config.yaml
num_hidden_layers: 10
hidden_size: 160
num_attention_heads: 2
num_key_value_heads: 2
head_dim: 64
intermediate_size: 448
vocab_size: 2048
hidden_act: "geglu"
norm: "rmsnorm"
norm_place: "peri"
norm_eps: 1e-05
positions: "rope"
rope_theta: 75600.0
rope_fraction: 1.0
qk_norm: false
attn_scale: 0.125
bias: "none"
tie_word_embeddings: true
parallel_block: false
extras: ["capped logits"]
init: "normal"
init_std_qkv: 0.0502
init_std_o: 0.0561
init_std_up: 0.0502
init_std_down: 0.03
optimizer: "muon_variant"
learning_rate: 0.0165
lr_mult_o: 4.0
beta1: 0.9
lr_head: 0.00885
max_grad_norm: 1.0
warmup_steps: 200
schedule: "wsd"
decay_fraction: 0.768
decay_shape: "linear"
final_lr_fraction: 0.05
batch_tokens: 32768
max_seq_len: 768
doc_mask: true
train_tokens: 140100000
max_steps: 4276
dataset: "wikipedia_en"
Each number is 50 + 10 x the weight over its row's rms, rounded and kept within 0 to 99. Layers, rows and columns count from 0. The size before them is the row's rms in percent of the matrix's.

# layer 5 MLP gate, 448x160, rms 0.197, rows 414-428, columns 0-159
104:56 76 42 52 31 49 51 48 53 60 65 56 53 55 65 42 61 58 45 57 52 40 53 30 52 58 67 71 48 51 68 47 68 45 60 60 45 44 48 44 49 49 53 52 55 53 41 57 59 41 50 59 44 50 39 42 34 49 71 58 62 64 50 46 65 36 48 54 66 46 48 51 44 46 50 51 51 32 63 70 48 64 74 47 51 39 39 48 62 62 72 62 46 56 54 68 45 58 48 53 51 40 59 66 59 62 47 51 44 56 51 56 66 65 51 41 55 51 64 73 45 53 73 33 44 56 57 52 58 45 39 55 64 39 61 46 57 44 43 30 50 50 48 67 38 35 42 38 45 61 39 45 44 55 47 50 49 65 50 50
103:58 38 39 53 42 32 40 57 55 53 64 59 54 33 44 54 55 55 46 53 38 70 54 34 49 33 65 44 61 63 56 49 41 70 34 63 50 40 51 47 64 47 63 46 46 52 55 53 60 35 54 44 57 44 36 46 53 53 66 47 39 79 42 28 60 55 39 41 61 54 39 49 33 53 53 58 48 36 53 28 57 67 50 48 58 56 47 32 53 45 52 54 39 44 50 60 50 52 48 43 50 57 50 45 39 37 59 38 50 62 46 43 50 58 71 51 49 56 56 57 55 55 57 42 50 50 33 56 47 37 55 37 34 39 56 49 48 46 31 19 52 33 52 50 61 41 34 53 56 58 50 51 65 51 65 31 50 41 38 59
099:52 47 36 53 29 36 49 52 50 35 40 55 51 37 49 52 44 40 46 48 62 64 64 44 43 50 54 42 45 46 64 63 63 47 57 52 68 50 32 44 72 21 64 59 49 50 36 44 49 57 48 59 60 35 26 43 65 50 54 43 52 47 29 57 46 42 55 41 70 46 40 41 51 57 48 54 44 62 34 54 54 38 54 49 47 52 44 32 35 48 60 67 50 48 35 48 43 43 49 48 54 72 43 48 60 63 50 52 64 55 61 49 48 60 50 44 60 46 70 41 49 62 37 48 44 51 62 52 34 44 37 68 41 43 45 65 46 49 37 38 51 44 55 59 56 37 57 29 60 65 54 43 45 40 32 34 41 52 48 45
102:66 55 45 44 52 39 49 45 49 44 63 69 62 57 42 42 56 54 47 42 41 67 57 55 48 60 75 49 50 52 55 36 45 47 51 37 56 43 51 38 53 56 66 45 63 69 43 77 51 57 41 37 52 39 52 34 61 54 60 43 44 66 53 41 44 61 30 42 58 67 61 52 43 67 56 26 40 46 66 57 60 57 50 40 72 50 49 36 58 31 55 45 44 50 47 56 45 38 46 57 40 53 51 46 39 52 45 48 43 51 51 46 41 49 51 47 48 53 68 58 74 28 57 58 61 50 36 50 47 68 55 45 53 54 34 43 52 57 50 44 36 49 49 44 55 79 23 55 60 57 49 48 53 39 47 51 39 53 43 59
100:45 82 39 46 41 51 38 39 45 63 55 54 60 43 53 58 40 62 50 65 57 33 65 46 42 68 60 39 64 47 59 43 55 50 45 58 44 53 52 55 24 45 58 54 47 38 43 68 54 49 53 40 33 57 38 43 53 40 57 57 49 56 48 58 44 60 36 51 37 51 63 71 39 55 48 71 63 53 49 41 27 52 51 50 47 60 27 45 32 55 48 37 47 44 37 44 68 57 57 60 59 49 52 47 38 51 39 52 67 71 51 45 48 62 49 50 40 60 44 53 49 47 45 59 61 52 46 35 43 54 64 39 38 44 55 52 51 26 43 53 59 40 44 44 41 58 39 67 36 45 55 32 56 43 62 57 56 50 38 52
091:44 52 44 56 36 57 60 47 64 51 46 42 58 40 51 59 38 55 50 65 49 41 63 41 29 54 52 60 44 62 51 41 37 42 48 53 53 52 46 55 54 40 59 66 31 52 51 41 43 46 54 31 54 42 58 51 41 42 45 41 44 38 41 52 50 49 63 41 64 66 57 48 57 49 45 51 56 35 33 42 56 50 41 50 47 44 35 39 42 49 50 56 58 54 47 33 38 39 57 58 25 45 55 53 25 46 66 60 35 29 48 47 52 59 62 57 53 70 39 70 64 48 56 65 49 79 62 55 36 36 53 48 58 36 56 44 50 49 27 62 68 42 57 56 45 41 57 48 57 46 69 44 52 56 52 31 52 44 57 65
100:73 47 44 51 48 37 41 57 59 48 43 67 39 49 42 63 26 59 56 41 53 52 40 63 49 55 61 50 62 46 52 51 43 63 55 40 43 59 59 50 38 61 30 43 42 48 47 53 37 38 63 41 45 34 64 55 71 47 31 35 61 62 64 51 48 66 40 58 44 61 38 58 43 46 58 65 55 64 50 40 42 39 29 45 48 33 61 47 44 64 39 46 56 38 63 56 48 38 41 32 61 32 53 54 40 36 40 34 47 70 46 60 39 46 49 51 46 32 34 30 54 39 55 60 62 49 51 53 60 44 54 63 45 59 33 47 44 47 64 53 48 58 42 55 46 53 41 41 45 47 50 58 48 40 67 48 62 51 51 46
101:44 42 39 51 53 55 38 44 46 49 26 55 64 56 42 60 36 52 66 60 54 49 21 34 70 61 52 36 57 41 58 51 67 24 68 53 43 47 40 47 55 56 51 52 66 55 51 56 52 45 62 51 47 54 39 41 65 65 45 38 51 53 55 46 53 46 48 46 45 54 56 44 48 54 59 65 42 86 57 43 62 49 52 41 64 51 32 66 38 20 45 37 58 61 39 55 52 52 50 55 56 33 59 54 52 49 60 42 46 49 52 54 44 60 60 45 58 39 52 64 55 48 49 57 59 59 46 53 56 59 44 49 61 44 33 55 55 54 51 37 26 31 69 50 60 52 60 59 48 56 41 52 52 53 33 45 54 41 50 58
099:43 58 30 40 59 62 41 53 48 62 64 49 65 32 46 50 61 60 56 57 58 67 55 59 38 33 40 69 49 64 42 45 61 53 44 26 48 64 46 53 59 35 57 56 57 52 36 48 68 48 29 56 50 56 57 47 47 55 77 40 48 43 46 51 50 50 58 61 42 57 37 39 34 59 52 69 36 57 60 77 46 58 49 70 67 47 48 51 42 46 67 58 31 52 63 59 39 47 38 52 58 43 50 60 49 54 47 43 51 58 60 55 52 45 50 51 68 51 55 62 40 60 60 48 61 53 35 39 52 38 64 54 49 50 55 54 40 39 44 69 54 47 42 32 58 37 44 49 59 65 54 52 56 53 49 58 52 35 39 60
104:59 51 57 57 68 45 48 56 57 56 45 45 32 46 76 52 46 42 48 59 56 50 54 55 62 53 60 38 67 44 52 51 49 42 72 54 45 69 61 55 50 54 31 61 54 46 53 51 69 56 57 46 43 38 68 60 55 54 57 36 51 43 58 38 60 29 52 44 44 53 55 46 60 51 41 51 43 37 42 29 68 54 42 47 60 51 57 56 48 51 41 42 34 48 57 50 39 52 60 47 55 51 22 35 25 45 50 75 48 49 43 53 40 54 42 67 61 47 39 44 48 40 58 54 58 30 37 59 61 33 57 32 57 58 52 21 59 56 47 45 53 51 47 51 57 49 52 58 73 39 39 65 51 57 43 50 50 42 43 49
095:40 47 53 30 53 62 48 44 46 43 33 43 57 58 43 53 46 51 46 46 53 48 52 38 55 60 54 40 51 59 46 54 25 45 38 50 46 55 61 59 60 43 36 56 50 52 40 34 49 37 40 56 63 33 52 28 38 48 54 42 37 37 40 48 74 63 69 62 62 67 66 47 50 45 36 53 47 43 56 64 44 41 44 39 61 37 55 50 53 32 36 78 41 20 49 58 48 52 50 56 60 50 58 55 31 60 56 49 47 52 40 47 55 40 49 42 57 37 47 43 50 70 62 45 45 36 47 57 55 58 55 52 81 72 57 53 50 43 52 43 38 48 54 47 42 53 50 52 42 42 44 35 54 40 59 46 54 62 56 56
098:50 66 34 43 37 52 63 50 60 46 46 71 59 36 43 65 40 67 56 51 61 45 48 56 26 46 31 38 41 34 43 44 46 43 58 67 64 56 50 49 44 51 45 34 58 45 61 39 44 46 57 54 38 54 57 39 52 43 62 58 60 51 44 44 59 62 49 54 64 55 48 56 42 49 46 54 65 56 34 53 66 55 34 45 62 52 46 50 45 71 52 39 51 50 57 34 24 74 50 40 60 54 48 49 39 51 46 50 45 51 55 43 49 47 60 59 39 35 42 50 66 49 43 37 52 50 47 72 46 50 50 52 42 37 52 56 49 56 43 48 44 60 46 58 51 73 49 46 38 57 80 47 72 68 48 56 38 54 54 71
095:62 53 62 44 57 53 45 60 41 54 48 35 67 57 55 51 72 45 42 51 64 52 50 65 39 61 41 50 62 56 45 57 52 52 62 58 46 58 58 51 68 51 60 41 57 52 28 53 51 30 44 61 60 47 50 36 57 48 40 51 53 63 40 58 62 42 57 49 55 47 42 43 38 57 56 46 52 40 29 39 59 63 45 52 63 53 33 40 60 57 59 43 38 54 43 42 56 43 36 33 52 53 67 58 25 41 53 48 45 58 50 41 46 42 57 79 46 37 39 38 47 54 56 35 59 44 63 57 61 69 54 58 57 64 67 64 57 57 37 47 40 33 56 40 50 52 62 30 46 52 62 57 38 42 42 77 53 46 53 54
103:54 60 61 50 62 39 39 50 62 47 46 49 43 38 47 54 49 38 44 44 50 58 48 64 58 35 60 44 51 46 55 51 47 45 42 51 54 34 60 68 50 39 41 40 49 56 68 72 46 34 47 60 45 50 45 41 52 51 38 48 40 49 50 48 49 66 35 45 47 44 45 36 53 55 49 47 68 49 36 53 70 56 55 20 49 49 48 34 56 52 42 39 47 48 60 70 57 52 57 50 54 42 42 60 67 52 18 43 64 54 40 44 56 41 67 42 55 70 37 49 60 56 33 60 63 52 52 39 47 36 43 49 53 51 55 59 32 55 75 49 51 39 32 33 44 35 51 43 68 59 42 49 66 62 60 37 52 40 39 52
101:57 54 70 51 40 52 60 50 42 58 54 37 56 42 61 53 59 66 54 37 39 36 64 60 50 44 47 47 56 47 47 49 49 44 59 58 42 39 48 75 65 45 58 56 55 45 36 39 63 57 64 58 54 60 55 67 43 35 48 47 51 62 30 42 57 40 66 48 46 56 72 32 59 45 50 64 69 50 39 37 43 66 61 38 65 51 52 58 61 60 59 56 61 59 51 36 42 58 49 59 48 39 28 48 47 55 18 53 39 51 35 45 57 43 45 38 47 57 64 34 64 56 49 61 46 58 54 52 52 56 59 30 51 53 44 51 37 36 45 53 64 47 53 46 44 49 42 65 51 43 50 55 35 39 54 68 43 37 36 43
# layer 5 MLP up, 448x160, rms 0.211, rows 414-428, columns 0-159
107:57 50 66 46 38 59 46 64 47 36 48 37 37 61 45 54 59 58 46 48 75 43 29 41 41 52 55 63 49 32 53 54 31 53 45 58 55 49 35 41 66 56 54 49 32 52 46 42 41 37 41 63 69 27 53 53 42 58 50 40 65 56 55 44 48 42 41 51 57 69 56 52 26 58 63 37 43 56 43 59 47 51 42 42 53 55 45 48 44 60 43 52 48 49 49 60 50 34 56 50 46 34 53 49 49 78 45 37 46 37 50 69 60 47 36 39 39 46 50 42 47 61 64 34 44 46 59 71 40 42 43 45 48 40 61 53 46 61 45 40 50 54 60 50 61 48 61 63 39 55 42 59 39 54 36 52 64 57 75 40
108:54 40 51 56 61 31 61 72 65 31 47 58 53 55 37 50 42 46 45 46 55 42 39 54 31 53 51 57 75 38 59 60 33 49 36 49 43 56 64 36 30 34 39 48 43 59 42 60 65 37 36 65 69 66 63 44 45 30 51 57 46 44 39 50 38 35 46 58 45 51 56 51 39 24 56 65 59 51 56 50 54 59 51 41 36 48 75 53 49 51 40 50 40 51 52 53 45 45 37 48 47 65 66 57 51 64 39 58 48 53 47 40 50 47 47 53 49 58 44 40 55 67 58 47 46 67 39 50 61 56 30 52 29 51 60 37 50 61 48 49 62 56 54 55 51 59 48 42 51 34 55 49 52 48 56 51 50 51 61 69
090:50 45 63 53 31 56 56 31 53 69 43 55 67 36 59 53 41 36 48 51 54 36 51 47 45 44 41 62 57 53 45 64 59 43 55 37 57 51 37 39 48 40 45 45 39 40 34 41 51 56 29 44 57 25 60 53 60 43 43 58 39 70 60 42 65 59 45 30 45 55 39 57 40 46 57 42 53 57 36 48 40 51 43 56 51 42 58 57 59 44 50 42 50 56 55 35 43 38 45 63 52 64 47 47 54 46 28 60 50 46 56 57 49 54 59 44 47 50 47 56 36 63 50 40 56 57 54 35 48 35 47 64 35 39 43 43 38 72 56 33 44 56 41 60 65 55 48 38 50 47 30 37 53 50 47 26 21 57 63 50
105:36 41 61 49 46 47 31 51 54 60 62 43 39 41 60 54 62 48 43 48 41 55 50 41 64 41 56 71 43 60 55 51 49 30 54 63 34 46 53 43 63 58 39 43 31 49 40 29 30 31 46 57 52 42 37 56 39 55 48 53 63 45 51 56 53 60 64 49 48 47 67 59 41 56 51 54 52 48 44 58 46 44 49 61 55 39 57 45 43 60 62 50 54 48 65 43 58 66 71 58 65 61 44 65 61 48 42 64 37 54 52 40 49 46 37 42 64 48 42 66 57 46 50 48 33 54 55 69 49 39 60 53 69 50 50 61 77 63 31 57 49 45 55 40 37 48 49 55 31 30 43 54 48 45 59 36 55 70 41 59
100:57 38 41 49 57 43 35 44 55 51 40 67 50 45 55 53 40 46 63 75 58 58 42 58 49 61 55 26 54 61 53 53 45 53 32 43 54 53 40 44 28 49 62 41 44 39 36 54 33 35 57 59 36 48 66 67 57 44 64 40 72 48 61 44 61 52 45 47 54 57 69 43 51 46 55 41 60 59 49 41 55 36 46 59 46 52 47 60 60 51 56 42 59 49 66 72 75 37 48 41 46 30 46 54 40 54 53 44 48 56 47 51 65 44 54 55 53 40 52 47 47 42 57 48 46 64 47 50 47 67 60 43 45 61 36 49 37 57 51 45 40 59 37 61 76 38 55 33 43 48 69 45 61 49 26 50 55 46 44 62
093:43 56 60 56 34 61 77 53 47 38 56 45 63 48 50 61 51 60 53 41 25 57 56 49 50 42 37 64 52 37 41 56 67 61 33 44 42 46 55 49 50 50 39 57 62 38 63 56 47 47 54 50 58 53 35 41 39 44 52 59 41 55 57 57 44 54 58 57 37 24 44 65 61 60 59 47 44 41 49 51 38 44 46 52 37 45 46 56 43 50 48 60 51 64 44 66 60 68 58 61 39 45 32 54 40 44 62 57 35 41 38 43 59 45 53 29 60 72 65 51 58 60 49 50 52 59 40 37 59 45 68 43 58 40 35 60 58 54 51 53 22 65 47 55 48 49 31 58 41 44 42 65 44 43 62 43 47 67 37 51
090:54 47 53 38 44 43 57 49 60 46 39 43 42 51 41 54 63 49 65 30 68 44 56 37 38 60 39 41 41 58 35 50 55 55 48 57 51 58 34 38 21 53 41 43 36 61 43 46 59 43 47 51 55 57 58 54 55 45 63 53 56 35 52 39 49 39 46 46 55 40 57 45 38 49 61 47 42 64 53 52 60 63 47 47 51 55 56 43 65 46 61 68 50 61 63 68 35 59 34 57 74 54 29 54 73 54 38 53 62 54 50 46 50 50 56 38 33 36 27 45 52 46 66 42 41 53 55 64 49 47 48 60 41 68 55 64 57 54 54 22 47 58 56 58 50 45 56 48 44 56 38 33 35 42 47 53 53 67 64 58
100:47 24 41 72 43 56 33 56 49 54 57 53 43 53 68 50 46 72 43 51 46 43 44 38 39 49 54 37 44 41 47 66 38 38 57 53 42 47 30 52 69 64 52 45 43 48 42 50 49 43 58 44 43 54 47 38 46 47 40 51 85 34 49 64 51 47 53 48 52 47 50 45 45 55 59 43 57 48 61 35 45 66 61 65 33 60 53 57 62 57 35 57 67 65 65 55 45 49 52 57 38 42 58 61 40 47 60 68 42 70 40 57 47 57 51 51 61 53 46 61 52 44 52 58 53 53 44 51 46 72 59 44 61 38 58 56 44 43 41 53 48 52 47 58 49 48 45 40 58 27 53 62 26 52 67 56 57 36 37 64
098:46 42 45 66 53 40 56 54 53 60 76 59 34 71 52 60 50 71 64 54 39 39 51 63 54 46 48 45 57 51 60 40 48 39 57 46 55 42 58 46 55 43 54 57 37 52 29 67 48 52 60 34 45 50 45 65 54 48 49 50 69 51 49 81 49 40 45 40 65 43 36 67 48 54 40 35 50 46 76 53 44 50 45 50 60 45 61 34 61 41 44 40 57 50 59 42 49 59 57 50 56 44 61 52 61 55 56 36 41 56 54 52 47 59 49 53 63 59 54 32 51 57 60 34 41 53 57 54 37 42 60 60 40 74 40 71 63 45 55 58 55 40 58 53 41 64 39 53 42 37 62 36 51 34 44 48 65 44 65 57
101:48 56 34 59 32 63 41 61 52 43 56 54 59 59 51 65 57 51 60 48 54 59 59 55 39 59 39 55 54 48 48 67 51 55 49 34 42 53 41 45 40 54 73 41 34 40 46 37 28 61 51 65 38 39 50 44 58 41 59 45 48 51 46 47 46 57 52 68 57 48 44 59 69 35 52 36 51 52 59 71 59 43 50 41 59 42 60 75 45 65 75 50 52 31 45 55 58 45 53 49 59 43 57 68 48 37 47 45 42 50 60 49 59 45 64 61 75 57 57 60 52 47 34 49 65 45 43 41 52 42 62 52 46 43 45 48 38 61 28 50 63 57 47 43 48 38 42 45 37 30 42 31 42 48 61 60 34 47 49 45
099:52 44 56 44 36 65 51 61 50 44 57 60 65 51 49 54 34 65 42 52 59 44 55 41 73 65 51 52 65 42 33 52 55 52 46 77 51 47 31 41 25 54 39 56 46 55 60 51 47 59 41 47 64 59 43 52 45 48 49 51 56 54 41 59 45 52 42 34 46 65 61 42 68 41 72 36 53 37 56 50 48 52 47 52 58 40 48 42 43 44 51 63 41 55 74 60 27 51 51 41 45 50 48 40 38 56 53 58 55 47 37 40 55 51 51 61 37 54 65 62 60 39 47 51 49 49 55 60 46 50 51 44 65 42 35 45 41 38 41 58 67 59 58 34 70 35 45 34 38 59 48 43 63 43 57 75 39 64 42 60
101:49 53 30 42 51 46 55 46 46 53 45 59 44 61 41 65 47 54 53 50 49 44 44 44 51 49 52 65 43 25 46 45 40 65 56 60 61 50 61 57 55 60 36 47 59 45 55 52 49 22 49 57 39 45 56 44 46 43 81 53 42 50 36 53 48 46 50 66 50 56 27 42 46 62 52 44 40 49 57 44 62 51 53 54 57 69 65 39 54 68 58 57 49 70 74 61 38 54 51 44 66 46 45 48 45 53 44 45 46 49 41 40 30 74 44 52 60 48 67 45 52 53 43 55 44 26 47 65 40 43 56 53 47 48 50 38 60 47 42 64 57 64 44 58 45 42 66 35 55 47 65 43 50 44 59 75 46 69 50 65
101:55 67 50 64 42 40 43 48 50 52 46 45 32 57 34 73 58 52 43 50 54 45 59 58 42 48 53 44 48 38 47 49 60 34 47 53 73 41 56 38 45 30 33 41 57 63 64 65 71 23 53 49 54 40 60 42 46 48 74 51 49 42 58 47 58 56 56 66 40 51 46 64 36 74 54 36 39 41 60 25 33 43 39 51 53 56 46 47 46 58 55 59 48 65 51 55 64 45 39 41 55 44 60 45 48 41 54 43 53 64 35 64 54 33 46 41 62 58 47 51 37 56 53 51 39 42 48 42 49 64 40 58 56 53 35 47 42 46 80 44 54 50 55 39 45 44 47 51 47 57 41 53 40 39 42 63 62 46 50 48
103:63 60 42 56 35 47 39 56 50 48 44 33 56 56 54 56 56 49 53 46 57 70 45 53 30 49 48 47 47 66 46 42 44 50 53 40 55 37 51 38 49 47 57 54 58 58 46 61 53 61 43 47 30 50 46 40 71 67 45 32 39 41 54 47 48 67 52 49 37 53 39 53 37 33 37 57 54 55 51 44 34 42 65 59 72 29 44 55 43 67 39 54 57 52 40 65 60 40 58 64 23 52 40 63 33 60 60 62 51 45 48 46 65 47 50 44 37 30 63 53 49 51 65 53 52 54 40 35 55 42 48 45 51 41 63 56 49 54 37 51 33 61 31 45 46 40 48 64 64 39 41 53 41 61 36 72 40 60 55 44
118:39 49 48 24 45 49 42 37 53 64 54 42 49 40 62 51 60 57 39 58 62 60 46 43 42 47 57 58 40 53 67 34 45 55 56 55 38 39 52 58 56 43 59 43 50 44 50 29 40 39 68 62 40 36 53 36 61 64 50 33 32 53 48 45 62 59 41 62 55 53 52 70 67 67 33 52 50 52 57 49 39 51 41 39 54 48 48 56 40 59 54 62 54 61 50 49 50 67 70 49 49 46 49 62 54 58 61 51 60 66 46 40 58 62 58 46 57 44 42 65 40 41 45 59 48 73 45 61 52 60 41 54 41 59 43 44 69 33 36 53 80 44 50 57 60 59 49 69 46 43 42 47 71 54 54 51 64 45 42 42
# layer 5 MLP down (transposed), 448x160, rms 0.113, rows 414-427, columns 0-159
099:59 62 59 44 51 41 64 64 47 56 59 40 43 63 44 46 67 64 55 52 40 41 46 35 43 47 60 51 57 65 71 44 61 41 40 29 51 42 63 59 37 40 43 52 46 39 57 42 60 60 43 46 44 49 43 42 54 64 30 56 43 63 49 61 53 39 46 45 53 74 72 63 54 51 47 66 72 45 50 64 40 47 54 43 59 65 35 50 61 40 45 53 54 61 55 58 49 57 69 59 53 60 48 74 52 64 49 54 52 57 44 42 47 44 41 53 33 35 56 37 36 50 39 42 48 57 49 58 41 45 36 55 68 55 48 52 42 38 28 33 51 53 56 52 60 45 52 53 41 48 58 56 59 58 37 47 34 73 39 39
101:47 52 52 60 59 67 39 46 53 43 24 47 60 52 44 59 45 57 59 59 39 57 51 56 56 50 35 61 54 40 42 54 42 40 46 53 57 48 33 31 56 42 45 42 64 52 32 52 41 58 63 50 54 39 35 64 35 52 31 54 63 36 62 62 56 27 43 59 52 65 67 73 54 58 45 36 47 52 45 57 48 52 46 33 57 50 48 40 43 52 54 36 49 34 43 59 60 58 45 58 66 42 53 70 51 64 35 41 56 46 34 59 53 59 56 43 64 42 43 44 48 43 38 47 59 44 68 65 60 67 55 69 57 46 52 52 57 31 41 48 42 63 61 45 44 38 40 45 51 53 44 40 47 45 56 70 59 62 62 46
100:63 54 53 58 66 53 48 61 39 35 51 46 49 64 60 55 46 57 66 55 53 66 38 49 58 59 44 54 38 46 53 44 42 44 57 57 29 50 71 53 55 54 47 45 58 42 77 70 38 50 44 45 48 64 37 52 30 56 53 34 61 38 58 44 49 53 16 59 38 55 58 55 41 21 32 56 49 59 51 50 55 45 48 55 51 67 44 60 47 46 41 46 51 52 54 30 46 46 51 65 45 49 47 52 59 50 52 48 42 39 40 48 42 33 52 57 61 61 50 53 53 52 60 52 60 48 49 40 58 46 47 54 49 62 42 45 65 54 49 70 62 57 38 57 31 69 40 57 41 38 72 45 60 65 57 65 59 59 52 56
101:51 76 61 34 46 52 34 48 50 54 47 70 49 58 52 44 58 40 40 48 54 56 58 43 48 57 56 39 47 58 46 62 53 58 52 52 49 47 56 56 49 39 54 52 61 53 52 61 72 55 54 38 52 49 45 56 44 49 41 62 35 51 68 61 58 45 56 47 55 65 29 46 44 57 44 43 52 79 34 32 57 47 48 52 58 49 39 51 57 53 41 49 49 49 42 59 47 45 40 58 39 49 59 50 65 63 57 47 52 32 44 41 57 63 51 40 48 26 70 62 49 36 46 36 57 41 29 45 61 60 48 65 45 65 72 39 41 36 64 42 49 48 53 69 61 54 50 34 48 61 50 75 65 36 44 46 40 62 43 32
103:39 58 53 57 49 53 59 58 41 47 64 64 60 54 63 57 62 52 56 30 40 69 55 58 52 64 46 44 49 62 34 46 43 37 64 47 37 56 44 48 31 43 39 70 51 47 40 66 58 61 51 53 30 41 39 63 47 55 55 53 51 62 49 49 63 59 50 53 48 27 50 58 54 68 47 68 52 16 60 52 50 48 51 47 43 56 59 58 59 35 51 46 37 64 45 40 48 63 53 60 53 57 31 36 50 48 65 47 40 43 60 38 65 46 47 40 44 54 62 52 52 60 64 63 60 41 57 38 63 46 65 45 49 51 67 45 56 70 58 46 66 41 53 62 56 70 52 56 44 31 34 54 50 61 45 59 50 50 54 52
095:59 41 46 57 43 42 31 52 43 59 49 54 42 55 47 61 47 22 54 50 65 46 43 54 55 56 45 43 53 64 62 56 61 51 60 49 58 58 45 53 45 45 39 46 41 60 41 52 53 59 32 29 52 56 62 58 71 60 46 24 55 52 41 46 64 49 48 48 71 62 60 47 52 37 45 48 68 39 47 61 75 55 54 60 65 59 45 43 67 41 47 36 50 29 67 53 52 42 57 38 57 44 47 59 56 44 41 33 49 49 64 65 40 53 39 54 53 48 54 34 37 47 51 30 37 28 41 49 47 54 60 58 58 52 51 37 28 51 54 37 51 46 40 48 44 60 73 36 46 54 57 40 54 57 42 68 46 49 49 59
095:52 43 33 60 56 52 45 45 52 45 54 41 63 62 46 54 23 57 55 51 54 58 45 54 43 55 43 46 43 66 47 50 47 38 43 48 41 46 45 53 45 53 64 71 43 36 50 73 39 47 48 43 29 47 44 55 63 50 62 58 64 66 51 47 40 66 45 36 50 57 49 57 48 43 58 44 57 49 53 55 32 15 56 54 51 53 39 45 43 53 46 42 61 65 44 46 60 54 74 40 45 56 66 51 30 53 42 59 57 60 66 66 45 66 61 49 52 57 42 49 64 56 49 64 42 44 50 48 39 79 53 55 38 52 41 57 36 56 43 64 62 43 63 30 61 52 51 57 56 50 57 49 58 60 56 42 34 38 50 34
099:60 62 46 53 58 57 69 43 64 56 49 55 47 50 40 53 33 49 46 53 58 62 53 68 67 42 55 34 67 53 53 42 50 51 45 46 50 40 39 56 46 35 50 55 44 52 45 52 38 53 62 39 50 38 44 68 31 55 38 54 43 48 55 37 70 61 44 61 59 38 47 57 43 55 54 56 64 43 55 71 49 55 43 53 60 30 44 50 55 36 48 59 44 37 40 56 52 57 56 48 46 47 45 49 47 56 27 36 66 37 54 51 59 46 20 49 42 58 58 31 56 51 46 47 45 46 36 53 63 36 42 47 31 54 63 38 55 37 69 43 31 55 40 50 60 52 47 76 42 75 50 58 41 48 48 52 62 42 50 32
097:45 44 38 44 49 50 56 63 36 74 57 48 72 63 42 55 49 46 49 59 50 66 45 49 60 59 48 60 49 52 38 52 48 61 34 33 53 59 30 56 55 37 50 57 40 43 39 61 55 68 34 61 41 33 51 49 55 43 57 53 39 59 49 47 26 50 54 54 45 44 53 38 40 51 57 69 59 68 47 75 55 71 41 50 42 59 46 52 40 64 53 54 46 36 64 65 56 66 36 53 53 59 50 51 66 42 60 39 44 52 45 56 67 63 45 43 46 41 58 40 53 54 48 55 67 65 55 47 52 53 52 32 60 47 63 39 55 48 41 53 45 44 38 32 55 38 62 47 50 63 60 53 56 42 40 59 44 53 18 50
098:36 51 57 45 54 44 65 63 38 38 62 37 69 39 30 42 46 49 53 48 42 40 46 31 59 44 51 48 54 65 44 29 55 61 51 58 57 43 52 66 64 47 49 48 43 47 39 63 36 40 60 31 46 33 29 38 50 56 53 52 52 63 45 44 54 46 52 53 48 43 58 54 46 62 52 65 64 45 62 66 43 56 56 36 41 62 43 58 64 50 45 59 47 47 46 52 58 52 72 65 37 64 57 64 56 39 52 52 53 56 48 49 44 39 52 34 53 50 50 46 51 56 68 53 28 38 53 64 37 33 45 62 62 55 49 54 48 52 39 44 32 33 54 72 29 55 54 47 53 60 32 46 52 38 39 40 57 61 42 66
101:44 36 43 60 50 63 42 41 59 47 43 41 57 49 28 55 55 44 62 57 55 70 41 50 23 50 57 31 28 63 48 53 43 56 64 37 40 53 46 58 65 43 55 35 58 53 41 40 38 34 56 39 52 53 61 55 46 46 48 44 40 42 63 49 63 54 60 62 57 35 38 52 37 38 45 41 41 59 43 58 39 52 43 55 63 50 39 49 46 63 41 62 45 38 22 39 69 60 40 56 61 44 50 58 63 41 33 46 53 49 66 58 44 52 61 45 57 61 53 48 39 51 61 50 54 46 58 37 49 47 38 61 57 67 69 35 51 64 64 52 39 35 52 53 38 47 40 55 56 36 55 40 42 32 51 34 46 44 45 47
104:46 46 68 56 47 40 42 62 51 45 65 45 41 63 37 44 49 49 57 67 36 53 46 42 74 49 56 62 53 46 55 62 57 38 53 36 47 51 54 68 50 57 53 53 38 31 45 51 49 44 45 63 60 49 58 66 66 60 57 45 61 39 60 52 56 60 59 48 74 43 36 40 48 60 45 43 58 48 56 53 48 40 72 57 26 50 63 60 49 45 68 58 51 47 38 63 54 54 55 64 38 63 45 49 40 54 30 45 45 45 61 39 47 35 50 62 50 75 43 47 44 50 57 69 37 47 55 43 41 55 37 60 45 82 37 47 63 49 56 44 54 47 51 57 56 51 46 44 39 43 40 64 43 43 42 29 56 40 44 38
104:51 36 45 50 44 55 49 57 64 57 51 83 44 37 52 26 39 61 46 64 53 50 30 51 74 59 47 44 53 44 55 61 57 49 57 38 40 65 52 59 52 68 59 39 50 42 50 32 55 49 39 53 39 50 63 49 41 38 39 35 52 38 42 54 49 51 39 48 63 45 50 54 56 41 41 62 69 58 35 63 51 57 53 57 39 45 49 58 37 44 41 36 48 23 43 32 33 47 43 52 36 49 43 40 49 54 31 44 38 37 62 48 42 45 48 32 40 49 55 39 31 55 45 56 58 60 52 54 46 48 55 44 56 59 43 27 47 50 60 32 53 50 47 50 57 36 42 45 41 58 67 35 53 55 54 56 61 51 34 52
098:39 56 52 56 58 49 49 35 65 41 59 56 38 50 60 62 51 36 66 50 67 37 47 45 67 59 52 46 69 48 43 51 40 36 70 62 34 51 42 46 62 43 44 53 48 64 48 55 33 24 40 53 46 66 47 55 54 45 45 48 58 60 67 40 29 52 36 50 55 46 49 37 51 61 66 30 57 56 45 53 72 31 65 40 35 63 57 56 51 59 50 51 43 44 47 54 35 40 40 41 51 57 49 44 62 40 59 51 51 69 57 54 51 44 43 57 49 69 30 48 48 46 39 46 52 33 35 61 48 57 47 55 50 50 52 52 62 44 67 36 56 37 61 49 61 54 32 58 48 59 45 58 44 45 60 49 71 41 34 50